Each number is 128 + 32 x the weight over its row's rms, rounded and kept within 0 to 255. Layers, rows and columns count from 0. Numbers have three digits each. The size before them is the row's rms in percent of the matrix's.

# layer 3 attention key, 640x640, rms 0.0263, rows 20-63, columns 240-319
093:129154170127125168172149183115099174125137116122097105149130112111136109140095149104109136102136097017139181178138104166136171166118183151146165064137124128121099109095109119114107133110153100180161111079051165107049091173104114143114160142
096:083163097140136101173132127140125108106169149065115141156163167121075149127131175177167091099170114085128129098071177150172140120100074171078047139152091131135151158107115122161134047134208124223129171158136139174121131174127055140147131138
094:123132075115151105170120147074107120159128104120169109094180085121126102191113139195100120127136149072129147130125126154129192100138101093116052160122080127155165076176147154102162150198178113164107105097108093095098118174127135149172130109
100:089107126199155120097120059146137154129160223146092141169097104036221165134117083104089102124106122081098154182106110153140116150107115064153143105166104129146127126145150133123192112136086124089157108101134156205108175086073119133101154123
099:058070081106125114163127128109126135163082119175109146157169187104130087104137126164148134116116078153034106158154116156189090122107112104095189132125188042129164115120102115102139147150127133065115080109140096045131068110176091113166129175
097:141145154111149158137171093174123145162142086136136154107076138106124095172135130099120145051124171089124150105128114133107096117162101132106164144128145114136078090104159122098093195099119205152189144155130141126124145135128073060157049173
098:106118191063132121124168192122138076083097174101130157145175132115161090147162127080117106156112166106127104144087136093095167071144129163139102171126137117088181060124204115135103121180112135109139172171099144140111089111085094158123128123
092:149105154098142055100125115145102125105046188108089118131131090147154226162119144115064160129131092058090155125186048070132111162095057105075144113079091166158106107153085113144119138126135187163127127157118115140096167154102133142178179195
094:158165077126090160046166104138085133119112025117125088102065124185129108094135163165152123148163144131136114151133148120044116146187145140125204077075149105104074191128110096097072174144115172156083113143097130159108087096088090105202130145
096:108165182144094143179158116068137086106122165177112116082138148106111112144050159074171135096150136139149151210133184085093147142181073099100167153075172099153162161146072104098150119107180135117114182101114109167158072100162115133159204129
097:130133094100123113165124072112106181129126127116132103125137097095145083167144116154150139107207159125132113145055105098150049107077084075142124125076167077160047098110075117092140127149147149156123192126148160124119121129112122117149138108
105:070067164142128131156136152116134146136155098172087048106168112155088092173140087156111140188111155133098183100099196136128156147150145102150107064177132134143126149153124211138129109150108063138135120098162134163174131131111172124191101047
096:067110128155095159136103114134125105121103165079132129127131178144137115085124148107149090055123105210061161123194171162129141140093108123155113162128149109113104113075075060157205084172137144120134155095147130181093153189156159180087059128
096:168144103174138191079096116132134108090132123102083131154164122135122070158135062160136135139109106182132125112123073136136115126111131136119144096167180156085122065100147148110129150089168105163126121121116187173164150088107163181095152193
096:131093151191125103132129124181135170172156090147107191141154058125163072143117104098218105122069104129167097182155167140126149171132102133144131082089111118186136082075163110080161090139160091155129115180122096145093151150165154081140094110
101:124160108152080145126110093141131126135201131094102132117151158124128168105115094121157153143155153125162180132135136113113164124075189161126108155095137131119123121134112163155091113124146140161154112132085096141151101079159107130098118111
094:162109163176145127093151151111140144156104138178121103110123138195089130126061197155135113094098157113172128164183101138162078118110157069093123118156131167160087119111113160116093157101159084117152092216106129088153073160128099093105174108
100:145120143147130151095149180125153119139137183165174037154148145173084124118116103099129183085096155132096106127138121131103056163146220104118128109092129126110135119115092122095163192177089108117080144137083107158176235123165152090113152113
100:160083139053092133163172115081125155121134116125124145115163146138104115118152163104083128136124122081112012163099119184100126182101128122139133168125121106094142092135134126085105122091116140120087151105102142122186106094074114169140100159
100:129142067153175119111137084156089134112125075143197160187180112120125114144104114129072141159122106103131104178112148137138125106096101096119103119121135208090060158124178096097141132130085116111140106077137137101116159149183163158127178147
098:127097123086168104103101080107107081134150130094060124096111060136119060108112114128111145143070133132173087088112124136129162054071120150107086196094201133160119158186157177066117150146121158119057121112148075101135137170148145140083143121
098:152189102149189177110106161158124138100118255154099149092153160096108174099165203115091157136134100135109103149070160135108095073052109160116121113166089109166150151122116132119088126157167087135134093161131110102123163101153135123114096104
103:109125102098150076142110135113148096128158102101124219119160148142112130140192108132126122129154103113140186118095101136160160181118143139102134093191109170176116140112158155122117146110088142109142101152165117088106109151153194091142138115
103:090129160059106123136096083106095078147170143140148141140125168100149124105100125082131068101133164168108115158106181102130094180076109123106141150088132090135195057119172177165184106157085154134201156162123137107160142088125125117186058100
096:128124108109140093111133169118082090100117125176089144156152124128147115106128136045091124153182149159156111103150212140102115149124080164175125133105101134067105156051099070130106089129162093137154083125101143132164137048128123186084138119
099:105137146121158122059149139145143089138078140098139126191208130139143131218120113093106101085105081115192133110153149152117066144112135155098088107119091160111139087103142145103157160146139161111190162121172128080125130141097105103116089112
098:100115178074162108148101106139168071137135222143150164106123140110110096137056145173082108168150157095137137134082106214110129136094176135188160120149153105071160120148132145062182088125094109103111067165122166076142118152161127115114137105
098:076136130112094163120118121144152154057117134184098138115104149178153072106119133081175102102101116090119095155120089124174112192078159075155152139092172106155072098110169124147159090186132112121136170099141140132137111133131137171132100081
103:201072125114097137114110119012129165165164154116127148184124099105150112083103152117098081119145172144241096110136145142159119078168132110136116116066119108118084140151127162083116142158167119158134095144087140138150154152131200137097179094
098:113104188104132170120141090107097099099131125148141081140138147126088172148093134151125122128090113151127093106112152182121141173096118122129113129104119109057111147137210170137135146085116070131161110141127131115135161135078153090149158169
096:140144141134123136135107164112128145149082123086151140177127154023080162115162080109138081106112178089139147126058129101118125117094098123146132156151098110133113082179147150115127108109125114138133115111169106081128106125087121142122101110
097:103136137132064131127125154123133102091155155084082139110059141163070143092091136169116152111163159134083143081177133130150092138203168145127118093097117087050137093128090102099149092160110127132095097150115135169138110152117101105169132189
094:105096145107086125123112099156123149102098101114086127074098142164125127139139149149187140090087155090190108103145118121150119162145128093177130146069075106123152091049138108119156174160123154151149144145204093126103154138071116102109158171
096:167161106114151174140078141070085054123151159230140144115119133091101167096157139114089144182130116163077100130114192143158148105156112166081085081080151124104114124134117152116105160146139204054132104125098095163137145180192133120100096159
096:109143099161098099101153154175108114175151146072143096139124205098190083163124201100127086112138104085116189155085151145162116096132078149160158132092120116114203100080123195131093082123153131137120166080152120138112113153072149153121123100
098:130151179163104099129113159144109189113167046154062104161133108140131122164158179162177129184158127123123145098119147151134113146102232130128076111158180128160049143103129141090108121118094011074041131129185140115135154123105163177136148180
095:078143161144112129132129142113143145122176132101144195118118214183131076100096158197109139079105155144065111164100193138061151153133071104130164142091083165106148084088070092151090120130090138204147127094109129076090076136150106092135103110
096:128101202086117116125152140038097155103125126173138113111107173090108164085115169166130146103117130106158152126134156127159115175156143116144068119131196137137066108040133095085136133138094163162113139141134110145150111173083160182162105125
101:102116067163097101060165165163141096166154123102150117141099170139149164143143060100122145122124099123109114164132144160115217130167144087123144164178144076092145159133125144049121093124149125151146080124131138115157082064135131027171136127
101:173165155084088137175122150179086123080152163105124113094167168149093115081096115122127075152084119132174104115088190139122082061100134183138088155091115096170131146101155118154150077170109105151154175151064151079077131087126160141116185145
100:157136127126137136208102176143160067128098178099129164102096133119175054082137168085148095124088169143112092129157132122117106110135141108185058108137109168161127146103141044162111165115123082110095087131139079138106138102118071080079138108
102:088084122129187155110123112103114079114147108136088184113077151111143077058077111091182133105128085097126179121141135070115170108116170132178147127207131151123138095079118130143163148137197136158127163113115145145113121163143144144154116145
098:103128164106070114122123147157117168146133133098112089105119154212095126132128122100096141133097129112128154154108130084103095114161147154144114106056156123140129169073109083083194092138087174118137154098142111137103133167124187095108085114
098:145140175177112150162153138125109166156118142129158100168127114140142108148127130122119102142135081230147114183120102195085107093033158117150125130137127097129072173146134196135182100153166114092051142125102151141098140132174174123125048131
# layer 3 attention query, 640x640, rms 0.0266, rows 21-63, columns 240-319
095:109133165152151124162092123143117159111164163131105179089168087149118164129092122135088068133179125082177141113091192197122143149101091170106132118128158107087149083108119149124119105099165139139103131146116171141140124154161092143128071116
090:074104081124118082190055199127077113093130156100157150118150120102113170168096141141144119099126160149074160123109148107121106147118157116096140183138146141130235118135083191130129095193147114120147128110092134146081125119155124115099122072
097:138109106082157101115091118137098162174122137153078125160130131118147186117156091128162172162084147159166119115146066092127138149113137120196130154165116162184091084165179183100176084126138133097126066136159143094118208150151126117079163147
095:147141090122127088142134169117113102095131155132082127202123128084196138082134132210051153146096078118123139167126164155146143116117108143071119114133197072122182156177134102098146155213082108138135069126118143131142172121096176120153095150
095:122143151123142203147144143101108137145117149107087150074064153084107137146100106124197125128103145107120135111112145173132072151156120136138150110146076119134162111182125150169117099182106108111141168131113108133092147087082147122136141149
096:114091156074128053134113116130141059121096067143165156172127134081110109127111117141144115186141128133158119135019170162130090096120090145092074139119195151153214167138146132155119073161112158129077145141133131103091104078142143130152141084
090:160121133140145143103158075093115106090094111216076106093090085135148111133073114081153074099134085086091159132201111077170086125118105065060111110139127153138125139128066139165172173097107183149119173151098123127109111153117142159120137144
090:144150073161101162093172130155114090164104074145159147132157167102116051137166120126097121090198129150189182095102142078117109086154130177118163113053163101072085130095181118109125119153117177135049140149138168134081108087098128170120070204
092:163171182061107116147127150150157146159087141133093104130138106103097154151108185142144111142182143155140078104137208131112160135134125145087119131092121078052115118140108165109121093094125133137102128114071043104129168128137082180151086128
093:151084119038137063137149082096071153061136097148136078128164120116149112120110125108170164127212134145137136109100132106170035085127121098184100170114162115179097122104105148129119129142120174127097122115093105111106135142100122122097110135
098:098144153197125140120112088189116190187094125150141064074163119153100119121115086067108093153063181107134146127093181080081167162165139163113089135094132168098149166106151165090156088145088054094191114106177143143122086134113175139180078071
091:157111078140095164137122143113109151127096177059134161080135129093129148117175113118085057110101121108067126120106174113155148149152167144124085140124153119130124167090093105170140131152083116085111184133105111119134121183106128150084128165
093:155141074195086166077135125157163150113178119073157143143064165128085109155121115150174125179208064111125160148084177149078126085119144107139179105129100129190138118129148119186079105091101126137087096134090158097155081135087138146085110111
094:151105095175124103077112126201191112141163086107129170128150083131184147104102123107168132130094097105106150162107162145107188086148137129175133094109125127157105084094105088171172142141130120099110150139121152127089152184082129102151096125
096:111180145143109161194094105110148109082139172093147166061157185136089140107066120170130090066206236151126191178183130135147194100063142128139133132119188093115077094100145171170137123096154144108082126111124108135144099084111125130095121163
092:148094156134151097066170120095149091135137156163102107132150123145160151146159184161107124086111118149178157153152112115123110121104167064086144102132147136135041155112084148130019135166135124134121076119130169159076130089129137096107163122
098:121134145179048154140151180133128109157158133071103037142135162148080081155122172164109216104141114136124103115130142147124136243167193084165130149073156144056176168087098104119143116120166110124051121113157133197152117142119100082146134126
095:158095088100078142150141144098116145095145076093142164106099147126142178131115121111078126143165143116093035120132130185138091137093183143078128116113165108109118086143103112113106123084116129133153137094166144113134147136073050139153121161
096:122116068145065141128176137101109108135158109071091123164158103161100192121133134154119159188122156126104131128076102207125107168134113115140122164153083146101114164155170114112131113096092153084114126109167119078086158133145169135149108194
094:104128144088103129139134129119182128096134132070107093127155074128091119153150113121074154104069155134140138081150167160129126092121146120131101202111163152109108148141120146125101179143092146204117181139104086101145159119105145085086109138
095:145152097148169127160137136116034115140156184128117166090128163050159178166145180148143120082110141122131120126098159134135125063122060110105124188209112139145176100148084088097123162114177110102123106152080117124122061150130134120092168093
096:159120085113159099106144133132108086200181107085101160163150098153108130110159163132063138155101134165095161118154113099142159142122140119158149129103122151164118063101153130126110153098142128153107107187175146186141105101205110098129122096
098:121072128113123138153152110141155087119113137183092179152112154082073099072117186147153055131139147126124133130162175139105075194106136158163161187148126105169190106101120144157151171134128211101185131157144145090147166162123111127161105122
090:135143099130101095164158152111096132108120118193102105146104167203141036115119167091182099156196126097176117125121186139115195091108102160139105175127088178127099106106097139147112107131109068126094063185085171164157065088133166126117171121
096:150160104122165119095121098135116087091177140115079077124190121120142131112085134111137120129112131142124125106126126128121113173115129100106105133206086139135131146196072115081153109192123141081170198130198123163103114088106161110085095050
096:139082127111156100118137181120180095130140214142128167132133107124097091105140160071073118161118110134081130106099127164099103119053179115112127093089182166149137135145131127155113126122104100173115116171110210042130170131162115138099145081
097:128095145138120167115112145157155122109126114112109174108103111148089099053158152063074094132123091094079141135124208172172102166118158134150150122152167115143098109092124127116217132099061166122070126125111163120178134162118144168149174110
101:150059116149086153131099075094116135124168120079135138194158131123128095127163139094157098057122150156199095105119201184169144074175138063177097120138160130151113106129178176118079153145144130128099064110136174081109155153159104133127155124
096:085105170170182118148149110107124076114159120106159173123143128134109108097139091056076127135139097122116122128114129153135163177136127124108175129127119078072106107177187096118120128144130090059146162103134095159139160113109142135188135132
092:074150104136145109127140124105115106147068137069129197158136100117112129064170078084165134107079159139095100108112151111103170156065125179170062124147088122126170048100122194084117175092083075150101122103114115105112175108148089178135091142
094:131176075107130138138140129127123109136134167136116115085100129186079150178126129153109110129151128109073140102146150155100140161151172145109105115073154103139126072092140084070167135155079158123065119114053097102102092205108042172125131152
093:090133103086135183124183082109107170162086122130077108130072154118113110126110119158152163092124137085170131120147105098122077120222080153196198132134098148111142117125110132145140136129137126214095144108184124118148200160085118094134124155
090:105152111088073159154100160093112096125116141231162102120159157102111107143123137140120134114136113145131141124203139158157124121140160121081182120066109089133118182159167137129160057137133137125113115110159128200155113141172150166103121095
094:105137152125132147098119125112144120160156176099161089150130151120203125134101151118119082112127130079099180137121135070161145163205085153123086163133111105154157099111125139110111157145143175148118182170143130160118123117134173102104105111
101:077136149166081136116088150137077148105162124115131114130127074136109160177138159110148135167160094158178127099095120138151120133160153139125130097114106102100111138102120112114102056134056084090103091120138178118151120137129128147071136156
094:088179133127089188126069139092124117127082096141124102114111124173115142132138155177146146129092162110166060142133131145069118129118108163123104183133163153111096117102137140129120113128122131142203139099086122090140104144152113139138143136
096:082117169102111143149175108110141162139146112096133126078148152096110171157151160155151151121143113130099144148054160151165134198177140073105122123084141185110158100105115113098129183158074162132157117108132183148168133122133129091202107199
096:094098077148117105079106110123097145140061128138143113150093145129100191180170048109121118148134124102118158111125114172140111208115069123159141140143137079123119147144159142108166102190140127121107138146134065190091100110197093090122097172
102:118073138098102143120142135167137127145099152115158179106178112166088063110200091130137055125092140096121135147122080158113102049126213165120085110185128082137115138159151128143098154114100159127140163117072184137120132124162130174136133106
092:109143107150114118134124181135110089119083162138109111124138135187150150128141123129161157125069152104046036150158153172150127124147142150142063161168165160163162151149129081169160142111090103117145126154150149094082128127130016084072060138
097:100157171087192164083112107122149061076156197098092166135060102150125125130154173097132099170164026166158156105136138107095133111100165168122152138142102142185148120111140090136114102139184094124091206089132116094151108113172118138109173098
092:097090137157102134155084129145173146129082125134140083144056127111084108072121125106082153120093155041115167117151141077085104128118180129189088070088138108109124148133121071143163116110093081125154182136112150170176149196139172121095098114
094:097119098165112141106078137125152153100152070134139081165076097123088148196102120139067120137134077156146179194147146162084117071143121147174154141122130186150116118068143115143171102164144118136105130083108113167134150124143170112123158175
# layer 3 attention value, 640x640, rms 0.0209, rows 0-42, columns 240-319
101:090157082105153109120107130154140099084096178061139149238095146139118190130072100108123145113137176135100087135181201131163121095164090170156097137145101129159062202095131124093165130074131163105120171123165071107143126087121125118135121125
099:132080064154141150112167100104102124177094076136167181099122149124113128139157104151078125108148134132093131132093136160105140087136149127105206117117174105217133098098193094139133154053152081079060116116136106115103110106068069126183132102
098:126114191160113124131105177114175080129018147149126175137156184101093134141146078103156070089113099162136141083149141085137128090123122131131124091144083115090134094110107130145083169114151185125119095136123169119184105142107114159154059100
102:155186160105125157122068128148123112177124077153126167109130123132101123117153147116162129150123103161125114141125072123116109124124177136180136121169129083091178157186111104126144194163143103147128095079180119114141111107154103113151147169
097:120171105076164102170116131081087122143142150108171108095080113175137137158100080175099133156133144160116166149136138009104110103099167095108117118170189145116112114180068182095156137095191140110111108137128136139128094168122086130115210112
097:121150172088101135078104171134082126144136159117075128112079155132111150173119158092144114075138105174111109160103146133116159123122148107132128128183057082139104129161113090072168086100118157181129146139051103111142165128090155167079081151
098:151105148141116155109105091100151072118168163166113146101144115140160154103105150121132076174167113165092111103065123174139095130131187104119123103124137076124118103092121154128135139168106092109127127110109064073141113187146092092185134091
099:093161115074088140112105178148157087113114072092134142128079128117140130157157122133101114160127124078163111139150166133133122102049094132124142128175143113133153145152144144130165136159135028183153150070133182167112127122139158136098105100
096:087143087143194110187121113112166159115104096090097149151143193156176117112141125097154152107104149153164159116161163151132102155061128122180158155168127115113151047210148117164099148148115122083148106074143114174139184121183141102154212112
098:150124149172076141113095147177161171154165175174044090131118130151172190154186133130162124060158124177073103128121165174116105145153172173163099128164093102088135137196138172082184131091136137112145126132102128138174109110163093118114144166
099:070188092134112168143137103093119148117171131081122154165127165083109156151156166115149080105158173181122090154199130117092099121133107134192120119184138145127152135098146132098059122108093095139135140128172088151103088119118139126125175119
098:151109128108138089152112165100080129173154111127117108135137094131152119131122097106088134122056106145176129154076123110131122102187117126119114210135133148114106151114092102057120126188083057159160118151109138121178113127110092193167145168
100:108107128133090101121104133108151170166127103101128108115119171153151106099118120117098162069156155115104061132138117094081082149187101151141095153131122147135132128105150071135092074175154164140111197170158196137118088156108094165087181155
102:136120114193104150096099148090078128138116080178118212141159085141161118117116061133134076140139141112091139129115086089133092143132140127132155117183116120133171111131157178136118123108134126061108048119108062111093093180092185165142141118
099:204117056113163142160106126151073129162166090148163116145092119137190117095098071150112106084103095089124105193174141135134165090096156143173135090131151149120156130094132154059071113108132123147199102129136151116205146115164174154120161133
101:121105148112138192126076137049131115152196167171150174146151126147153134056110081126176111150142116122127134120139122128151122088142081144090154150115108170137117110166209143181194064088075125184100098111136094084115117204062167057092139140
096:146088103162088155120112086076151130106119084139140097085165116096175117118234160130114138086112149115134134121095159100113073102139118151133129127099152141079124147117098100167080114112118111072162165103108144153086100150144196137125123081
099:153104131165060116096158074134170140114091173150136138077162074138158152175139060136147129159106136144147082147165131110157121132075119111079104108123082134105117116105131083159193091107145129067134069093156100114149144046130121083110138156
100:112122092117169166131120142151149079124133085081158180127085137134109150134110160197074074075115149127136034063129106185101115089126128155164164174088114188095082069139164159097175155151055119143080141094118097126132143066111165140172138143
101:081204089129144118131152175161065178116129129158094151165137097106102157139160082095081117145129098173127116122139152133102135131124130177097169142096180123088110087148152080179171134188095144124077161123126121158109096155129161118141177141
099:133162074091142148177133122135124116119126191095121078161092114140190119180128129131065075165130131136141108165112136155153211116125154093138126128089081115124159163118149109100117120160123148068162112132164088153114147153160070158111109137
099:125099137082156153131095126133173099108141149143153185131105125074052105172062125044198173139129072118086178168204082128142091194179114110147139087116201073074113205097088129105076132103204082162125131151146163145122138166129133120209118128
100:134112099071148108112111152174132124123152089164133123153151154136123100157112075141110102125104137115097100143078102167122131088037102116141106136096130151131158157104119157118109108118106099167106103150084221139101151110062065143125161095
099:092148108140084045128170097091134088139147104134184106114147123110160111175131085090144100148182160085083145072113093179081172160114104100081132097120140112178081092197111165150113118107201101132169050122128186140137111090151112131131160074
096:175121110048121107156104071103170191140090095134127180178141122086152070114105068127120114099090063138104148131104190131156102150127113125135150120118121137145148169150149103149165168157143097133069111149142165074175193142055107074149139114
098:131150127158100138067080120065101142150151075195112086152128143105113112105096101146123104174077137100106140140094140156108173145131164148153145135060103146144081067110198119091142087155048048101168101160173061128139091142148121192061089111
097:097167175117153109094183115116137117140141093149180161181108124183140133165178108136133129119199133120089127167142161046154124140172081123166205129124134121091089126095151163115130143133058035155081131121159141152176095093081158125158175127
097:114119165101117105109169122109100104177188101080153148156161110143097122166132078138135131130187117130086096132140136123167120094139117106183088166111117127144175157100091140139112148183187122101106086151086121187106081103099156082160114098
099:073119143123112157110105130135122161136138093109152106139132164102112116127101156069135100108133161144131084149135195085091125135121191097067105080128122134181124129093094147103142078156151144086134134175153115109147142093087145112110131158
098:156100132095095093086169152133138090116141133178143113129160139127115154118152090117140136133126127118121164045125170132131109199131188092151124146102099166142128128149150072115169203115090110121083139122116091186128167117096119156123118072
098:191122116103144152188148221154074099139099151159102189159133126104149196060135179104125125105150097192162135115159196104088110090134093101104189067072122083183211108126135130142161085158139184071123099199167150158094152114135130143111146152
096:140097130131133124168153071112182132129082089123144160209182097131132109135121168148112101144120124084121074120117113200144114140146175166176156170119115166068070156134146146108103132110172124134136161164107123056073127073144145117121140203
098:098150153169139116146117152189150111157113139162125131158122187094179128176143126094151136176112105170054188146191169165103145045122140184189150114143077174124122096154129181150145088128138140165153045158104167036128136151079106151083115073
097:107114159111134144096184142100111095166134156127129126134153152135087119143170116126160179114150161145120140140155154117126123117071054112126166145087177124151083105148097096123104149090123126146116169114173063100186161097150170153147075141
098:150158110107138104107199126107119076148190137168156142166099181171131094149142102189138151135148082133075140068134119144132105115140156105109101130081093114160136165206170141162108137119165055085101119153125114157148091108125153151115121184
101:102198072121077133105184165132119149156130126102157088190131134146183084119098105129116139145108170103054123149110088110169134097117081177079110113131153215097176176129137149093088133054167117104153089078112104111148152102072097118088130083
100:108112134095153132040182110169116167083110182105135058162184118127062077058179187222138161093117120093146060123174127163100135117140079131130117116153112116124128106097048068121163160179088161117087063176146102111099098173122116124113124081
102:113129130118136119062147118128149131123099090133134138167137126120143124100137142113170067092156056095190104056105119087150177082092053153163149189106148197135140122122056104126124105175061066154094127133139126183168142145103111115179113141
094:115160098132138142199150138136141124141127077162135175123142138135115079137159117119132076086093161084203107125055146107076153142131107155090146137139123156092190160136122141169072178160141154103051154114139086140087108100069108164149163101
098:164145103128105077111188119137116057128136098197101176121149129118138153025133087087164114118121086145100161064134116145144197115153074111107094153131095100154125128154172078141119190123127099073108109205075122139200163125143131144086093132
095:189149113117127200139189073158146093109089080126149170123096155155160121122136133110148112131169163131049138168117108042148124177145042136089132074120147150073148101121128103146111151133124052073170149134197149120133078157096114092103156178
099:119145133176130128160116149103104102129061128145082176176103144199034162104134159178082112138112091101119179090174124139135108117156078118070100123107107117136099155128151181182175165122108173154084078142160181102121162087146149097138108171
099:136066136114132136142148106183097074108145120159138120156132115129156100104122113073082143150123086059137084125159083098121097160146072144104107201119124129152077086104154149143118162110113153131140146148138117079123109123142145150175091084
# layer 3 attention output (transposed), 640x640, rms 0.212, rows 0-42, columns 240-319
089:177062176150132126146153107153103157167127120198137096083141078118125077153169172149133110151147078135130121137109106116079172166147192109089129100146154164070125094141099068166037129194146135161105113109093136143135135136126147130131126153
082:104137173100124136134145155132121121078160183076114093138135139096176168087123137091145132115097143121139118148130129101114152124138150078154048144119057121070161130124096161125179134166080161164173156111100147103169161124093138132064172208
083:103120082128101122164130133123084133182166115120152097186095114106148199103108160159137153187128166151111130168104122193128161135177102087143112163132147120136086146134109146125115115107110116133109188093110120110080145099177139064127170147
083:111084079136093107181234130145106183124134175080133111124091142155127111144102125144066124080157129115102104115083151143145134116137118117067119127089111180125069109129143135141060084081086153138134167152111127139136112183135177154155106105
076:137126159196134182067144142160149107102142157138131138165146114099107145185183104099154095093147104128131069094153090229157127156150096155118127115065058086139088107076188117119107151135115145112138177110144117112138183118121120153183084092
081:169104104132242140136164083167142074117156060147165144109195123087161124074157094151081109156153133070124158136222126174135146133142125173122158096114143170129161124084131124177059155147155040096160117138170141213119100120141124132171178092
084:111119107098174062166164110107109138102085061136105118211148147154113120178136109123135197056137121157164138130197102105132130092132068173123174160094114165159108151130124119125170125099173176146131105141162148171102135070096142141087111181
083:129102158146121079114113099127094188100099153103090134122148134114126073126081126125154138119112122139101124145132075132110140135215167113150112120087097193108129148086096094174068105154116167128082112178074073114108181120108121143133188159
083:115099128107096121048171132109158146170148163165171110090092080082110091149143073133076123132119136121088101139133146078102112102185162092117120149130139168140144138108170123098176125109081119167195121128102181086112128120126155147107061199
080:113136074118171106130105088097084062147099050073191121160131113119145100062100102070152133169113157126139168122146128100098167154104096084117164152112165134188136148078061089162080130162120134113129159127181093075106115126151114100127150074
080:192124135118138094129094132186173132145138162178108068126109070143185133122130139163093171177161098061115143093097154137147179083152166118094106128126133149145102141126112120137129125181171163133126141130114135120170160124136133140119090127
085:138136140124088120167155076131156111098071139142162127115161166131157164159104127129188147101190138101105079119118101151120128188123115185124178002125115122146138140148203196176130138039130217126112165143110115111115155120123157131118081116
083:087124134125162138093103098113164050128140145132111131178166107150119123168130146129144089150140124109143167137075152192121138123100126157105165098076133110137143161136138149152149210084125115146122029095088101129116173128142130134148059088
081:101142147089126122150184111140164105089112161086103040153115153131145129116125167104186199080129155121165134109148171144199172105072146127147148142086117143096106130108170112149144147149103126159175134130159155176168156103182078131107081150
078:117135187091137057097113087130125114116154194149107125070198099175058159134192176126151117144161130133152175033085125139169088139166119128067079198161143095110131114155144080136169127164114147086091138140112074137101093114122110126153090127
081:113149106168108085135227110133166145087122084117096063089137144108110139166143188148050111096111100120124186095110143134097148107108104157176103138128125061127147121101067117093069167149162100120140150137143114154126102075138104173107148114
081:088148106122180119134153154130112089151141145114102123159153139117118125121042126145144141140083105113116163150162086114142105113128093150112129152172079159168213095134135177105188141125157112186114105155133097095189134103147129112156125153
083:078162156066170163101083162083093115115121076138140077196103145108119146095112159110118142155228152134179113132118096166068127182157138136190143121134155126117082175164112152066091114129122167189119139186096145128156127139122178145139105100
082:137118168171129138114160091104124222205134144166102082154149096130139118141110116093204173153151135160119148139095139082125193159109108094096128149120121147112138142103103108123103105140207167149170143150169166135132108161159031163078156151
078:132065120118128131124090100140169117138074135110131103095112134120130115092140173171141168128089163104139103165099093141150042106150112105158133157148120133195101229160160135118101127088124095133141084169130169094196091103037124088115029134
081:147125188116133142046153136103199115115120075199139180103183116145134127078101133109127204095142140110085110145132093091112089144117125147176154128151163136164028096136115140150151101122146081213091209161100158126145100108137163128124162148
084:135153116138119133209191101156100130169148083143132106166148117104159148064160103158100124111075188122153158125110202113137158044096153150115127172153100139127184104117161138176147119119110143091117165163106114154115131066158128143073151077
083:130110166196117131096121099105145120120118133088090166083090176137130211114148140162112171113138126135149168099145148104143106138219138120098121071185156120124126142133119059135123126183117135093152140130120094139144126155141168135170113120
082:136130112087121178121111146120143196132081149078111105095107158072121177061112165159127146143107113182187090161147117130149121106191148160153088153099175102077110154056164069075133128093061162178126226191100104170104110156124125119176145194
081:071156154142131168144141211172097084164173140144135108072075128131157121161137164134117151122164205128138126118166123149126151135085140112114105147156111039141134111120109137080114103065113195181178126132149126177067108132161114154103138112
082:125101134128152122194151112144145112096116130091169147072159092194154183132097148098132121131151106159122094136123121047139124133144110115091152089203120123153125174113110106119113173107180179151140143106104156137119095096172157110128165152
087:099061046097097113163123173136136105100129128088143086104091147106108124126090141133124153084058152165161097112125125182112133132077171092090106159134099095181129128130116109123125074112149197144173129075114109146064174132118112105077097160
082:120144140173113127156059130127128166109073157155099140136060156142157101075110192124135152091113132045191139112098120134104143138143119178114102067134183143148076053197171099156135135115113140155123149148178129077123174162084109142130136137
083:164150111117141104116158180131121102135143172137142105098090072087155155128143077178151116137170127104161105117100070130157149120122080159162132165115169155117116121165152141138131183135151086164148170092129098157100144197143128095121110126
083:099152170155177131172089124111152134112149121070143143084057129124118118111083087125113140117090097150106096168109132130166114075139057162113102125158155149124097125129085151145069094166176133130155124097190155096156124130107143110097130144
081:120114124133094119078119081149151171135210082099138089111126078146100142128117062185111084137140143076140089142103062107116139141105122152181124172111109187145084170148126116140098173144135086135138149112131112125219095124090126081164154101
078:142160133085129143124113175147054129127174179098111095138122126112136137134167104134154176044140156186117161082136141098107135117081108145092167106118153090177167106090147112123165116121089179161139091126142108168169176204149122139160100033
088:142095077150117120082131100093107131113188111095142138108149082147083101094111139155091160127138188086199070137061060071127104193145128094065124149152164103130136148144109110097135155121110111120105143101156099193132075073140178114157083144
080:159111084142082147128100093129135170121151126152138149125079189087129127137089139109095127149077155073118071133102123109140085142166172157129112133130125124122132087133112161119193087160165136174108108135099173148058091139165074122174190102
078:106080139131117145142082132133110199137083122128115164150133121129158150148187196095100152151142129138146128173082103156115159162146110187175143126184181130058101106125084091129134042121069182131117111068142072099120167151127122083119162082
079:140082174057150072123128128120149100100127157177112115115131117100089161133113154117146189115163083130175183107125124145094137153126172131182145156054135082125087058042139107177211107149093119131075097161150173126115114151170095126148121135
082:149148065163130122190039159086148099144181107122095212120086102095163165134082112091094094162149105187115198149084115082141087167098124078124128139112178133115132157186190170124041129065145119165192159080139184172142134125091124092158112180
084:115127100102100148138142173089147076109125202138128113091130120124097098152114108175130180136071204126057159170166077195121052114152155110108125078124089088142132116193193107206151191105183175132220125137126124110101131112127131091105147119
079:156104075114099104091127179116125148144140160141107074141105128159138180111097132164108155182147165130095121096186145136114101137150161123128144114123150141152095103159153152092162109149106137157169171111114174154160174171131208105129107118
081:107100146119171197099097104059147170129098130077175141159144068188147099180117179131109157118110114111159125219123154089117144150107137167132162092104142127126122119160070140148142088101142131154115154073170100075104088107131121154137179163
082:119113149108135087141126165125128160124171192141077105121097116034108150113108119123112133166092121124221138121119078186130143113111146123133113173074104147181130154124147181123159081184155220172137087130105139107108145081166139139127138098
085:104137159071115116053109143075125155084108118113165059106129131121164120185112109064199134126162191143098102171132139145144184149114144111151171130132118125141146119141110120151108084144158083097143132137102068171158119203096136093122127087
079:137188132111142140077110133123178172165134190094122183138135133130096139146122144157162117076158134170075110154063149137109120107103158131132127123130109162094204159143135100132152122134150079074130126127109122183098175137113159092073178156